config.yaml
norm: "rmsnorm"
norm_place: "pre"
qk_norm: false
tie_word_embeddings: false
parallel_block: false
init_std_qkv: 0.0442
learning_rate: 0.0018
lr_head: 0.00663
schedule: "wsd"
decay_fraction: 0.673
final_lr_fraction: 0.0
batch_tokens: 8192
train_tokens: 110700000
Each number is 128 + 32 x the weight over its row's rms, rounded and kept within 0 to 255. Layers, rows and columns count from 0. Numbers have three digits each. The size before them is the row's rms in percent of the matrix's.

# layer 7 MLP down (transposed), 704x128, rms 0.131, rows 291-327, columns 0-127
106:112113116125104131141081169103135111128125044074122141129127103128102112099119254118139108127157182131103117137091098098164151101096135135158056151109086153151129156108123212111146098115093139125138068135149186117120187105189086149154114145121150106131127142147180137110113203197163138097132113171113104122111108126170112081127134117184157134117113156122112099061151076099175156124106
097:106194157162139145103217138173112161117111115152136164145137144090109174154113152121129129171063112118106132118151190141160085128101133122132147120114192177092153108164131059127137108077132160119147169115155040153126174154085166113203134129111128129089106121119175120179081076107121133119131114133131144147140036088167129167100064115099118149094106094134112140070095097146097138122092
097:138154088074142085125114102166147131175119137106110112134121099158195165150070095117129138119154166137105138179164149124120110109082177168135103118099120133135123068169136113138143198161064148104142147179157144078063062185094130165103079078105129146112128093153109098169196085101076101128155085158112107144105154130119103043138083135140099127056119160131136131157133094150125119129179
101:099158186125130129130137190128146105179171076139096142117135090083146149075110136190074082120137185108114127116082128130129075146137148054168116137095138136104120154118163158114072124100117137183132158154205151118122138129127124114128078081128102159088059137090111165066115101108187187123117158120094128094111100105087147111179112104187127098105102120171138142097138059132200132101118
101:114067141100135143114148193122110077121143056124084077125123138064058200105096120120175132076090138126160141085178142086111143143119093086128110100150145134166104102120117184115162153082131170125124147100090085088124131109139145088121068172143116130119107142156154070103123071164127117163108104175119142117158039081123102090172160138097108078153107115096137112060135102130133137140173
097:129152107113125195084116116096151133125120147089139091123145104105048146152160124148118109115121130143133170158138113134119149092189161107164103151172144093102156143083155149104148099148133182113083138076092131131112131116095071087142127078108138095131118157125166093130099107087085080099123166155123112118100004151139105127105154153135088139121150156113061150000105152084147123143152
101:134173134112100073137181115078109147079154156098131116148122147131158114096106195111176119132077131125145143151170125175143158100134166169126166082078079127138088151123124095122155136145148202084141116125131073179092142091057096100092054104150167167109096121073115088090157154161116152175070118159117152167129164120147147152116157113095150155093126090086139099150118184152081178175149
103:090084162150160148094104136137135126116138160117154143077106117177082178139082112114158135078094150170131243111126123134127079074135086099062129161150145164121142124140124167112120113125148114150118121114114069125112153092117098153167090082100143119086142112025106191111077178109129134103122143123146090071119191085157111134127133113055072165084137126103081127144112129131151112116168
098:130123114132154142111159141155194138106127135135098141139131110176105116132153127129145171110119103085076139194123134077148199110136124116078133126174102125165069158099142129122193161065103140101164043114144092098107135127101140096107125141093084127149079182127125105182160176121093130180117124144142157137127183112107148098176080185131126062147198129119177120187203135112167124162091
100:137134104088107124136059154134062142166117119104112085114072123091099173159142129145128117098148129105220055187099105161174122097133160126105131143115201156148118105179129136148122155165167171110126139153094105111127118130095151183088124152108215122181166100160137162142122127136146114151097126167134158110107039082144161132154131152092112083153160138151197130099104134066103152093103
101:097136122135175154137134106138128109114129085141137099169111114150098132105090160153150111144145092169144136175149125096159102202158130101073129173097098149097114120127189115111101147067181134156133151099139155152111108140159096122243085072088103108200167095145143168102103135148183127134090078091157120195123087150129100127137128122145142150104163177130140078109135118091148033182107
104:148153101145181120094058189136061156129147088164136149124106133129117118148106127056173110148137141077097117073119091085151117148151147142134054183172134157114111130114090083094130141129095147136110121114133177090143147129133207117135140149122123102125050040099112117106133115157202167114111106149090109123183065130195108107127148090092104141122154143173145123096099177109121091117169
101:142134137134074095089129220181086134166151109177148158087082100117084143105177149079092102104151094165116088155153148073153101131094118105075107164134164124158127135124124105118180169161175125174194139192119146109129136121147177132117151146138101117154078137150076153096155125123113141154207083142150103139100193100084092174152150133139139163176128148136107087162181150118169092137116
102:102165120160134147090105135111184112170094114136092131153139153116110054073095142145166105154080156088141173073119147149148144131126092083193117123096109127095190102160143128105075170080103134106143122080126097194135125150086129130114134117117096122139147093075203097183112091123116195144126140149174135090164074108188093127066094154140177147123103149128125147133165118160045152134099
107:073179137094096122100106189108111081123116145103122084143058106126108164188152119089122149108107174159144113161074109057190166119143155120152144227149100144135116159119173167169133086107139152133160086173135147142175155105122094107153120146146130107128177127131123144133185118114142150150102158128124084151113108166096160138119196147131085141176152179100089163147138175047160104098158
101:129122144147141096107097119097127121138145138110166081119130203151123138188082085070112110105103088113148159125107171163121118079135166149071120188128105008089108114180119144081074096143149142113177085097139142113079113153123128094100088178107170113087134117155142078088062131110077111143110158157128119111077179105112136091149166121159118146141107137173129103112068168165114094126098
099:102150134123154152145144074124106150089132132136173181091127091149140112059112208141171132144100108183114169105105136161137112125122113136139128126103059165156084120131106128181150170124100092171070165135139108166126198117163123097152070207121130147109096111120058164153130152139113181122096199128167074119061205080094134133149143115133142108153083161103166161159111111118135107140113
095:125090131139141115097095150159103143155118140142170114167124069131098056094161152157107130136174114177149131118219157084160127110154122123101089103120152144108146158154168137105121112088107155107186134157090130152161110054133121132125071148132115084112052089123107070141121145104116045145112129122167111157124217142084189109095190116150106109105126126127099155202156140117129101075089
099:169153132124089158123126154123078092131103153143148111100145104095132203145189135115126154126120093169047118115140138090142170189119186064117105157153166118153158149128103094106160137131154114155154109147122124096108110132142095118090151102128105168137203126143108145164114192089073121090156139073132102145155000116127076088124153148119109099164126120146128178078131150123174142135089
102:144151111107100149183156081105139153135149079143166182160157087081162207088158104100074155175076134167127143142136130174138134139109129140113159182127149130149089119117089073102095121155109163170120121073107121146144172152167152082114107154103036175160135088171120126123143100073091106106140157106076063157107099161139170098121151145117118131103163118184138124130157156104119092140046
100:162136142160103135134177117105087126133148111087111122120143138118053134119129114204152146126142118093118201087104098116169161125122097173096150106095096156128058130143157108162171186146106143118118123092180075150120132096117146131131176143105141173158129171139067133090135140166108187103112129110117168129116210080135040105096079106114092116058153144149145183171123146191130170146096
097:105171150113145112084153134143155124105161206133180124109110140156105113132151136151084142083136108132105161109149138118159114177119105125089124137154133166141096067151162124093116157111138082152107112105170124095167129098143151100140112116083166126110103128057137123081107128106126088170149126116140079118175157153118147124143130085117120139179159164097136090255136088124159150125104
103:116204131099128134186167104069182158178095116149150166119142093144118132100089116126168150184135106188144197113107141091177139117076159096169068101151125052137074182121115082123140122107115117138120125188138166140122114079131123112112142144145145133175113128136084145095101124118111159100141157142183131136139151172120180170150112112170165172111173141105135195176155105075191129140167
096:109103129118110049124168121136120164160143120116088115167141137138142133156134172123118164100145079123119105114087115097141145152160135084116179136136175116105136111106123177095101134054112113109100145068097094159144104135083206149082146068110121142109161129156159139091119114159126111177170175183148156141090188098180157193171083118169158089129194107122095148150197087137062163162130
093:150094105131163068161186144143147185039141098127102097145099159128111163164145180155111179117099125132155091126112128126161149131123140104117154168166083140142200126145166139149133195210139113105119128067118087146144143137113114114121115106092088140179191120129156169148079102158072118121094178095163117119094070119110131138116173134166138089113144176162143096111138073154049109087118
099:137164140114105098102131107169085161050121067150180212094120159167111132127115126073151104154132122139102134137127167174118095114121112078145133081122133174084168150158110114114092085086134171162143102115079116097135168116108109154114153171142130137126079125117100186122129182183096238130116140098112083133106161140173135142137086101050158170127150136162128149173138134087117121181087
093:113135123159058116147064160070149117087141094122076115103154103091043124103105139164140095130134129132142123159150092155152142059146098135135115162072102159107067122071133169099106153104158148065144076081114120144147134123178119088108158148172181142114102134098106067143134122158154136077136162105133101120165228116157115150081141151128100125123111097156114113212109123085133177126151
097:105163094126100177161126172088144134124093126078119098160142137067144147073099145096193170163182141119131085097146119155116117078209141110105122220121075101138118147149088134131136109183150134108095156056165082167106095113093086144117107162128121189105134095189092104116103154135161106086148171095137092131131162132142173152099133166097110133132135127075193114083181104101114137131121
091:092130100120111120054134125204053090131140084153171123153126164138110119127127127127163077149084154150112146112117143106136143172081171136162058083135095127173137133114120103140231090160122142173095090145067133032138075135111124124087109132094094135114185116123143134137154161082131148135083138190083113154137197147142126070125130120116121120145165103135149130147121152132086126064158
102:194136107138096132200172142125132201100156045141135132158091157075106123128165127159090139074149148188119123144086168173160141153145134086163103139125152134173142142107123111155213138219117092142105113118118169134159105099112092107117097177143100138146091134189158145139138100163154146083113114135081153125173158181096074083159155143072189111170162142121148136127116133132161129134108
095:123164030099138096161077162086094101100064120154143147126147105153141110131129154152108113135107125154081079127151099072113121094135117102108113171145116151197145144132069097121128070219120141113146100097148102145096144118096104144142103163128157169187120132098134114110132123129206083161104144146125105168197129156093079103180141151119117178125108165142194149182161093111166104179112
102:100146145133140130087032128118122126168074127143135128140159125107143113130093117061167132078135113151124110120108179179083121132150087070162094084086128116090134130124138130150170164139146152123091181103168152101196114099145130127139125160120081110173166096122143117129095145139102084143094188076175121120152055137086078142115114118167103102097086088137151109022123085099109198110126
096:109120099069165194128145188105143139154124192081090102106090188098089146121135125124175074135191199137083097119150139139145102070123113150131077121087098065135135172144123166108128139109159085111114140129092132100125087118160183130175155156134159080092105109098138122211113090122152146135134128111110085110177057133116121135110104072139151139180202134127088137102118140118092170141099
098:128127120101140087097148148090151070150125165144122086135141151147130111102096187078153106139147136101143097116099129158142129128163119154184121176084138108113068128060109161178044098118161115095109106141159191091155124152162137070127184198166131116132138152101206175162142116096152196136119093062121128139083094145123117110102076090107091139180159105091095119138097134179121137090158
100:064135120154169121135161167143166117106123128176123177095140101172172145115160105097127097190177110162106096162175107128136076163119177143175112130120131185160160155162186153134137127094164163149093114155152155115115049151154097145123142129164112137155157113093127111132133122125105169128101049164134161101183113137112150122129184084110146095155128164113104116249129190128089081148105
093:110155152141150086086160133098148075173107142109105117102195153195129140146173182077115151132159110081161121092112102140061160084161111138134110176094131116075130129152151154140148102169126149112133097073125202096147128161100094152079099117216159096145128170105181099117149131165108106162151123120115136095115080115081104158150121103108078176169070201155157141097117143144119091129170
101:197117103086160161136093129127147121138151109122117212134157106096145154116153120115142141110108118089132107145110131110148111094117069113175138134131081103155171087134163128127045156105162171108106162067128084165161155131097168151088166136058125061191157132193168135183089042120147125131164065092117113091148100110134134094158131144098129083131112131107116167133104102146176083080149
# layer 7 MLP gate, 704x128, rms 0.149, rows 292-327, columns 0-127
106:120133117093132114087103155119197119119157145088174176134110070185152140074144136122161120124128079167150129129141076120096127136088100135118121074146054081154110125121158166142169136109127179064163067133135072096126181109166112107145073103109100136128120140137082128144158158121123152181105094165211144121130160232112111082122164153126153112111139086150188142140174105127107121110176
095:038173173125079136147106130167145084150198119090192128152113144169173154115143087142177131069100102166094131140112115075161124148098086120109158123115143071141133073123137150115156117155154091071188146161118125142177146122131198109125092133151054119084102083148099163128166174104129160089108142125175091115185142184129153065118131069127126159106124137142153118135124114122137080152148
100:152177180148087108078154107167098101151141091150088149152110146102186209051132122059104122092119172147041082144135140104083116084122105105121100170152146133098120151144158085139111140078137192111138151147106100178099115124149087184116133126124140150167074098113110147175200135116137167083142147106156161143102138150125120100088111124128149135188106153102148156190106106097129064116124
101:133131160092071101125140136136123185097215122151160141138114087196111061065118122168137083131155127092102170177109126130128080158144105104137135107115122057135153114056119110136101146170119119145196063162092167177114087133175135151148123111173096102125149104107062145128126153115177108119169150109106090107102135099163097089104141080116121161146160089119106103136171183152075077149124
094:148090135102089138164095167120167137213114169124092147067122110128239111136118056078140086091162084155055064086113167091117125100096145165162131156186114105125127113145110106156193130141106141116145122121135098112114142148136105163113094135097132071118156131109105142141146164148106124159158131084179143177107151110100138148128107175128163156169129180176143116165121095189102150145173
108:100099157168141141131093159177101055157171110180082139173136134136155157123111078163117136135164121114106137099160157099158143152091093141129100111120080157114132111114104146207117096079098107076179205145121126200106113149106122145126124108123116152080161123059167193107144149147133075159081109060127193141141151135119063183123124156081127147096125117101175143187122107126149124082131
104:109125165126077103140108128145144096164145159140062152200121151102135192130181178148102102108146117112160169143185127092157158119119102134060186144135110125166079040148149109093176169119134148108130171104151146070116109135135133158182117164157123143187153118125181168157142133131114166171176175156176152196170154150099109136124156170132137186163130093100106146162165087092136108108148
102:142123173113125161109088113125163099131180133105154133172121181093132153150152058076116122100172076113133126116118142112194150089135122137165191131088075179144132139092158139182165167115140089113118084127118185175099152179185149091161101130086121129112137126171077129157114129164133082093135136106162088100157159088165117163147110177123073089156132084127132104123217084101137079179121
101:177105146102125127105105105107150114135130148064130149122057123105163133179136090103099178122153085107137117104181159137177104149147153158086043119149180137062103109098117072139137169085188171140146130141138088179127139150117115129152148127139141096144174091156107069142180132143073181138092110119130140180143123091125116144069157133102151180156046139157119119105138097190140084125190
099:100163156138143138105107111118146124111095133102116174104139156096180114118078076132073140144104153121107180134135065101111161117112108165130134139122102125078124127155131112176133163231142126106050122052161102108132121114171111129177101072106129120129109132143092125045097104138136134047147126078106175132132183174154172140152173089113136112097134210135131112159111152157098188124079
104:159139105183112156118099179148155152091171162213144109138074242162134157162164183096110104142095149159141115125139160160136073165120096137160124192105073121112161143111164102086143141156068121107158141150122142110163124087124086099120173127127136211127103107080144137165125067141115113091100083127160162149133167181090063142114141144111129123102133074131124106143130119129083099140106
101:138112133168093091131097181178172126137146066111128140141106220136158153104100123083110081061130097082102126118166166137145105184066077182051195139147164147157103134102138142136147149086156100123149122162126110116143098107138166152188134116094128080157159142153137140088135120137100085160187120134153158148123149134076118148187137142131172139094169113147098117161194151118107070082131
099:150098117134113098093100076194090148185170178116087093075101078105132127158127086182173125151085126088134132110155131145087097137132106118128112140161121185098190091117123158083135091200152086103107129133101057199101142144169135142064144122101151162165149135135116093115097151117155164078166099064160091140099161093140183164113120127094139156122129151156095134158094124100084185133113
110:114088135154152140126173087058151135107144152159135135114139135131172169091159112128161143078170134121186149143146118171087122143088140175181106069117107129108174122117121118144196174186167109152128113108121135123125054133155166113117074135131088122185089130126115144153078131154167093109111149085199142072165167130145067170066219121140150123145097099117102127139167129154101154115064
095:092152112119064082090121105152085129111143122108148122112156071179139098142125105144133125077163129128202122151110082141105184127158126143151094138150142134126130185096123123096171123155143069161067174138133163128174088170131155102172190104115104177131087090129074144136108080136126194132108128125108060065141157162169100151138113098119141116123173146159151074153057152182148187167102
095:154149085141168102164137205177145125107155126132138130199109074096068145155069133153113115082099115148152124155172155099141112144133152116074146129110139126148112180112134096119157102106122131151071144167156180151224089131149117087182099121126102168140069135149129145181183154099120080136190139121132152150122169123100131144095085157091107108176120081087060152162153126118181093135088
100:106114124195170137140068123099135098176158083103114163053132161144168140048110133166156181133125096099091183120091136183122149145110138179151056140128119103073135126159126094136112118100161188095088141130123088112097179112134118136170113091173139129087065132146162098048130128157161118108104086138211145142116137182127175155139153163163117133140091121114115111153147132129141193125111
106:098139077052141089175070150185161140169139110106108101090099141109140146142141056159177136127142157114172149166103089178172107124165161167165098134141073141171122097209158161111160103140124158095097123138139113106091168136132132124125105171124089150177127178141117171079104077120100143122080090159187123117182128143118168132161147130056157115147152128084117104172152100179143088122162
096:112179196109109144112096104084117170149144123139144055170122207102164146052131101093132169119132104166174120159136161174123121099123114160121143144169156167129103118109107111143163103181123170091109148085083053100132144139145110115088130152117105161141098123128148128163158137130146113124155148079194164165070149093144076169056175126149168130097109177126162091142102129200138084164118
095:154131101113155115143089123125124176077117102113123082124143083203116185175082139129114131133108115102105148152124064164100138198096129049176179084161096154101112105171174092124132139148142171073136168088140097122172115126092193174102080131093085075115102109091118106100136144064122100117140130123186113080118149130094134118159095098187157067122138140081119134146101157139170098160135
104:142081082077037108162105141182158147103158140139158150133123191094137133089130108109124113036074174080113138118114095139148120111165104123101145100130107187185128106098163134059193107169161130131144122110102068094113119115106150135129110132139143126088111142151097088087127179172140109137161134117143139134155214123123144190185164087088124142126127119066142168164191120128115130133100
104:216157121089108141117151182049086123123122142148187134095159171146130110155104095120157104156107181126123150126143118156132077161038110102132098103126057092119147134095139177127130092140135159165123081127107075109141130095099113088090125113141131161160133098159069117105149163139092154130102195146179070111129139141170073115117129122129142100172150088126185112145122216085118090112157
089:153043106089125148131100106148163140150172134124101109108176113206150131097087092146177172116160088147090148119108112133131118175180094111106134103154179114102178125138108083117123164139171094081135147155082140150201112094175168148048146054101141096164114185170147120102083126131116136102144142180139123122130139125167183161115144118148134088106142081116059124164112102135099157185150
090:132144117121148133099141125162142154134106132066130084184153164158125181125134086190139081158156127010075120140085115168144125092117091129192078105110124113103116167137113157094134098131196084179110172163128129146123111131201074144129120081132150075131093132127120136136094166082073088128158078121112152165155126116117126100066112069145159156110103070119101109157142159105092142149107
106:117158121111049045096098140132101124202140128125170136185096100159153075119194136155144121172147128171118154119127088168121146168113079072110188138111087168085109120125158151091168101104185146126147161116171046130142124025111072082107128105142139143134119119134129162132135131161156169152122084163173106123140115095150107137144142127098166132128133076118159155124107116172162138158084
098:090144161097137105133092137091173070082117136054108141126141149117127073159108131107109107070119130138125101157111139135120082134177127132107091109145167169178129161069186121081184137089152055103118168060151109100134105104187078063088141142086176131163079125130133123132076078110109115115168159125118095079117190111109167150103103117109140108151089110142109105173154124118089087083083
098:110168175142095142083108138130153144126158182153141122119122119120175149123127123174158064185151091086088114142177104119093182142105129094088110088084150157137137135122135080174121133092103161168136165114136153146058156110132098134069066086192111108179122122082120147144144107154109096161161146086107109146062150093131176112127090147087124200166110183089070163177100167088115104107142
089:166152130171122118153105167105154139181152154119074077113117099112104097066103155132177098135142087112170134136135091160102100135181084141129114114136176162116116193153130136124121153043161050118078181228142116124137098151158104117155144146186124076130099088107111124083140089144148085107158123088137207122140128151124135190138128143103173160115105145129158110168112126150196157090131
101:099093139147121092137074137161153200198088103115166109094056131092128124157128136115141134130140103150120078121149134132169169168199138101109116121156079169157142123150120068112094117144125132127103094149140104068128167131128131114186075191130141124185151150130164071179198088128115130092113168155154169091178128171128115113162095063131124092102117062160162100130161114181138144110168
091:148121132118143100098138170099159155172097096113197207214078131119120147104146151094113134094096123110146155130118096097089163115140129117184195170107132126093114091088116133128154155115157068168145154093191102124117134100137132099151097107125134083129150071182081139090104140154095146080097181134081138140136108152080114115146154090198114126164116146126100102140119107152014095106117
103:162135158107084136172070147126071196127140105158126189071132064091164174105157127101101118129134151073121128104121115113157112130092112139150079116106115127135147123112130119040138147141122106091157103163084090164212201166193172147096155147141144142099136108126158113109169125079161174142162096181176156181137128139196157130130129066110110151152106130153109094138128130143105156178152
101:102144165127141066043145141129100147111141083196132101139082142183184131149045092171111137120117146095152080099117075126080120086129140159138111122170107085108097127122171139094147120140102125066163131058116114114131115061113141129100135079174108121132137159099125194116086139125121143155111135092133143145071162144127132126076165139058172122113156161143128157196067098161132136081147
094:112174132133150137054070128113109160184104073164118092129135133044176146137097104121145137129069124096170153077121140156111123028155151182171114115183109158162163102148103102127144150119120133173131183088133112199151118152172096161139092118112105152087122048121125116151132099102138150086100129121195130140089128132187108168153145077112113111119087128125107155135123109155063127164120
091:194132146145102122084108165150156164108168124145125072159097146120146133135152168148095103112133076148131176162128159087146176122149106072085078163178188131151118093176077104130126152138154086181138100104119088140140140125192088108123199132093156170115084099139097171174128084159146131157110151098147172090129192110179073144113159105131139101177132099184111126169113113089111087082081
098:082143141119159127145158074179187141107150116118069161153100132169162115131127111127188111053124151161115135103153107119102098086194105144113129114142123158115150124157146173109126162140126132211134184070133143158123183117113103150104112112113118105113116116167150096064156044187150144191171145117146166101181184162135100124148146160157127108112099126092140090139138084142193098203116
104:185137128115125103128095160170149150106150165166087118132123146122183093124109105125137106132107088194097144102142093112135113121095157116155146125142145064156067131137172189110172092171128101165129100104101136105093080102151165122119106099193116219154172135106047156081114127174136068099124143141146072076132177133154151123138121095160133045087114122163168135132081131112084150104077
# layer 7 MLP up, 704x128, rms 0.135, rows 292-327, columns 0-127
097:139132174070113131096171133120128084131135159134138172104072134112125173096140117114171176136151104139146093105152104062114110139063132136091163145104091133198112096126094142145149157080105123090203112085171110113138180132139198137138055091120114096161125101198076114082155141129113143189126108190157132087130117161116144123138116109123081100112137083134161142085170162115103148094217
101:114125042146140134109125174129175120159140136150083110132136075152131197144156090141160143187073080120169139024113166139122188134137168129138138114121087182103159157144084174165095179118161119102145097152104177145118141125098143107110160116139147132161101159112095134130145193085085086119106070112186125125093117059108136079103130077175123084111105114125139150138119165150138187148127
100:127066105117095125126077157123147122044147121124127147105074082134110130110120076134145156158118131116145175125121151113122099141109162128208096095088197162126157066175105106136159156210095113101145106197138114159150158093147091124080121185148126055141130086070167118160156155125133126170139076103176135083106124072120118125174157123127166094086081095151133146130136190116149113111134
101:172178164109115144171094081090215199189132141129158118143149100138131088099113088124119132111136103142144171166100152129097107120137135101119132142184160143169158126069154109121125147172080145133144168165114176135131051125135114118192151073088059126137142126144115175142141104139169162073100115105112138065135153124139173120084178106103088118075139105157149107160166106073090091131070
097:135104146086077124146096178133132151187137169101069095110130139110154100104104075096154098095166067163152100158164135140114149069099160159163162132139171104146091112108117149192163165060160138158175135147184131180117165150114111135157152101085111103172148179097110156129148144165178136144208191088125095191089150105119154152094136179108149125167143161117133148136173119150109114107179
104:159089156086118100032118118131145169180119078050118119125115104091104123111126147117104059160186122166112133148116125160116126152073177126117154146133140078130047114106123084130128127105132130153067108081158155132129142144171114147091148148132127135142082126143096115086048148112091138047161136154171077105118091074170184128150128138130145146171134123098073175086115156142129111161171
101:107161199132138161121132174109142162168122160197136150142140168083090164104161118139157172130130073137116094168140242125115116103096151133128116122128158159040105196094143107101137147143124133094141110181147159091140130042100089072167167193097154118132146088090126191147126089151122119096108133146131119163091089114122110128094174138142151130120142124102145061144127159167126095159136
098:141149119089128148124110150170126169138156120170141028111138130127161147158108131119164112130124128147154116172141083149156072147111159154099133083050131064132193109181176151108132093135128210118079102160128104146127131108161051099075141118118114134106104122059107189105082133175158156154108150069093119134123132090131204117085154083152195148140111150174092148128117109116137139125142
102:142138161138133082145097078081144125131163130048138134159141147111135155157057185109081104129074149131097064083065134130112096101118155117144147110170151095057138122122124173155131070068188152106190129142097115106170160087088109120143112133125121143131119117117073171138100144141126191104097092209110142094109147121158139077140129068202126118157135159069106119129111111119165096135114
101:146120117138107123119146106157172103094115126079151145131186145056146126198110170126087124120169085125135086089100175241110128180123091125144091099138132129096165125147120079175167113155133146080177131132107167134100146075071167101164109067148038101114145115116105087100145128134174092127106209141115112123123100135153121152121153182136130141095151106110142196115125176128123113089120
099:153194116119125195095143145154140055168116111117160108027095125123121165113152074118150119168159120068140121106139184098132119107088103100148131110125086111053124121111111133130120082101091106088141124149103150101088155210062124203141121161119105166144153147157146079158160096133129181108059148166098086160119138135136093137166092119140141105159140143157091117182108163104098165140105
102:060138126182089091076102081093086111056185160167154144129159107133146102101101123103138154179084107135153128151112154075097072052129165105173109108131125113135162123170142121119129096132086148150140156100135137141053114152138160112090116157157121169130085141060135079158116127095112144113100146160146112120108139116143115120097114085198095117147054171081150101182088135088176136177098
101:116169107174186137122113104139056174141126103111101135164086118106097114148101079110130111145162138133129136112203118107113117130149147119123148083121173089127105170085143110122144063138153138169114094149214116068112174156145130068174180131143107101095152150114125147094158056166124151151042141076095102094111148105117091135145149127111107121044096105096130091146162144079089092133079
104:102064135216135120111134124124132155185151142099108224151199083086125171088132134109144122115134050157116119165124105179114118108160094106107185119143163150091142086161123105146095180108122124192163113142156180120158137108169159112148099093161080100106088101144171145162100124140116135109115124072171169123166130150168122116110040138139125200139116142077127108132114132085120122093117
101:089144123113172157094078151148114175126106129101139148141070064132107092079100102145181174129142136073128113128086134121178069151125128134199157099148071151154105151057118094108150136144161175119113089137135079171084120158114154101122179108095129123050039179069102133118115116101119154125133078104099146163131117147114123143173112110145131091079175108133125129135182111085163128071156
098:153127164151152144117132195092108143146130094145135052146131165125087125139133131100101129173160095099175133168141148170171054149111146129185128115159137118062107126103137121157095121112145182143139148040121144141132187113029106066137094136115171150103146125154147143121132117106144092178148127125071119167137063169129111118081149070188153128116132127123116080123127178112096052106093
095:112142113097132148149155142123107170111110138171097123128147041083142106166113137039152095156155107143119143161129099083109127147196157127117109168119139138160159126192058124135095055162182127111140124083115153132177113163126152115134148156114121168171132144102115105155151194146067081114093101105177141151152115115172137107118099171129158094089168099174152100100191123125041119144077
104:101145143104120101154079110131121134149094083081077143110111095102136169169183058185139111144146133155123183097115131167172144123158119099150173085093074170101112161169141159108168147157158155166111107131152130129088122118153120153111091167125052168139146156139115214092100129088119111129160154170083079128101098113093088072101100105137133115160144141088078034103106144127159078155137
099:146099139160158163179119129136065133134132138165186078090079145082099166090139069139171111098105146159128143141142114113092128161122145134127075101163123081212089129090117178111122118147101147113079161191091163111096128098125122139134161118124157034068093094181162138144102070124157158123081089088089175091138164139121098108154114111170136120141116126188155092129134176161085153116152
102:185090097156120156109106109151149120101132150100133121135145161108065157112142116129136104186182189124158081137095164072138045086187131134097093082141155131125083170127122177112097092133108136089148111109042175158091163138075097086173142168117145124136136141112156206139152221108088156091116146136144118147094107139132129171112128150093110187144148096181126121092139135082146155124123
103:112161217150131145088112117073119063124136139122138124095122156135128113163132122112138118160181079153114094142152123143135171134135162132116087145193185142141139163137132148177083162154105119110111141136189218136106087102197124086128142131072134119179151124133126124182129134091153123147109101138144101107097118132117166102034110142215188139104154132143096056153088140088173123127173
105:180121133157140115104153128164122160082150077161118173147128135064079109105126176046083151089118137087115112196102098125111186141147147110072141109121123137151116061092160119106096163117108082127094098145144085172171161169116203129113151120093148183098174151101123132114153109056104155128152103133174069164137114099124126105136115153145145110135148126084122072149130051158076126076120
092:181133199155157101201096155108149153095111129130147143131151136123131123112098113164161117139083122135148100044137108095145164118095120123091143110183174051065034150096092127159149074107145151137087114141080142132133138110172158108084156117079135165173143113089140153140119126131078094134125183180125071146096153115138110067095109143090184120147099126141097121140138159146182074125168
088:152108088128099138130153151086162118102119162158135119058169114093129144076162095142122132139137128097073112094055155169133094105007159114157134136144181142119134103098135109120124104130156083111135201173106150138113088132148179134119121188100115107158106087161175107187160122037128109116165120187113130152113118089139091120117071050084126119166118123166109133105129154145094156142142
099:106116184076139139097141079156139105242144114104118122112129146129140141151160109155124081104152071154157062133118118100100092102147121168082126102124097082198179172152110100121099177125145134113095120131197153116136119091158095082108166090158171143127092154173142121160141173105103063166116157141167190100122115154156152161160114112143087165111075070126099115118077119151104138158173
095:139089047124122130145139127114053092114128097171156060151108181137141158046140086118144175126162103088152152158125096128148213106076108134124165152155038109131130067119123143122132063158118155152114106154132151136129149131124166187154095117138074154100169094085078141168175120153139173143122117145147122093141125198137090115173156109152093131139127147123137144127117177163086168163122
094:130112123179154129153099097134174133080107166143110070130155170149144091145135171129147116156143128141135120088110121132155065133154114156209093158152055140126121096133056099147091114141123194077156177104128178211124111159137127164162052151132173124122136098127144121113184153133138167142119122022112131102142119139136053141134166154143151193149103130134152138111176104188127136120150
092:071159116118141153169105131167092097132066108135138139163147132168092092167146107150127169126058092102124136142154155122166121198167120138106160090151183138112168112130080149119136131115142090149126080159119109124139038146169117120146166085120176110095165117144105099062090153159097101165154199130136081167158137128164084135227104130173111110099147098082117143084104128130195150117105
100:051168116163171133135058120121154154111180104158070137126149124129110082178130082182153101180154100125167130099121152151103088073085138147167096150176093105086097166130113145138109140125130065137158107094174103175123041143155179135101141166090090107115194136144152140120124112149082128132125114167152186134138111140076101119113079119145126163089109196097077077158153114097124111115131
098:178168168143162181133133200104116086104143147173132141176073126098115173126151138036103110119105096099119178124113120170090135090146123157152174130156143165103123115195116094158128101152124118150147116120172069111097110162125146098128207127158116117093105120098129126124138085073108180107091148054148107149125146138210172082126099122160141110112120080136086096107097216134121128120116
099:181139121075110116134134156093116196094100073134090140131083137157114175102111135113032117114099063124150154052173133101095185124038058073149154148119133139185160133093084163073105146122113160132152130194169160136154122149156131095103183139129149108135146123124149080134148079097124145166094126150081157156133131117138162119149114113132105132130130094113095085147114183127108157168096
094:109150143140119086114164188117194196124110142136127096160131184169111086064159144118114126045127128104131111189156188097125090124149171114115128157069077101130140152098167104119174153140074061086150149187050122133100134101113187065102182104124114109130137165097114126104113054125104139149087155075125120182095121156155134153089120129102103155134123141126158112123136112105156139094108
095:132106110164136160123113132089147119111086135103133139112092133167129127140196133151126149082150160113165120104157102137127138135099184084140141131149133169185159125104140154074133062102046170132077114194130084158125100113182121120151131061170113118140097134134116116175073164085155103169139126202141045087118150122100080170096137105158149216121117083109195116084156140108121132102125
102:088140078125216130158162134111076073125107118078070099096112132092157165132152108153105130129136143157119068092110137148115108118121170160096124147136085149184060136109121127122151106100053139093077149105144161089069115147087082113195099147152138103137174037094124103056124126068091143100156093143116099143103123139088121179148111102108127139145105127138174113110132143131096192101157
096:149144150122177168173123100112134161154215107162106086135086104129120156075135097116191109154167157124143116125121084091126081106155098134130171098081124184141136183150117131098130151074139135170087160141120077144150108194198113171155085182154169099140118100107131149040145083147095097113158100111101134094081157165148083116170127156118131109124102109112148139131161069097164081169099
102:125072069162135175140119141176146160151106124127137066157143096187108122127132128151095118123121122168119110100163119128119142169191117103104162132213178131102064160106143081121155153123130181162099092076159156210129149111092124097108116084105098151123128138176076138128122119095138105130135056124138043112161136066187114091086106105107104117116138059085155074109140115109149147107108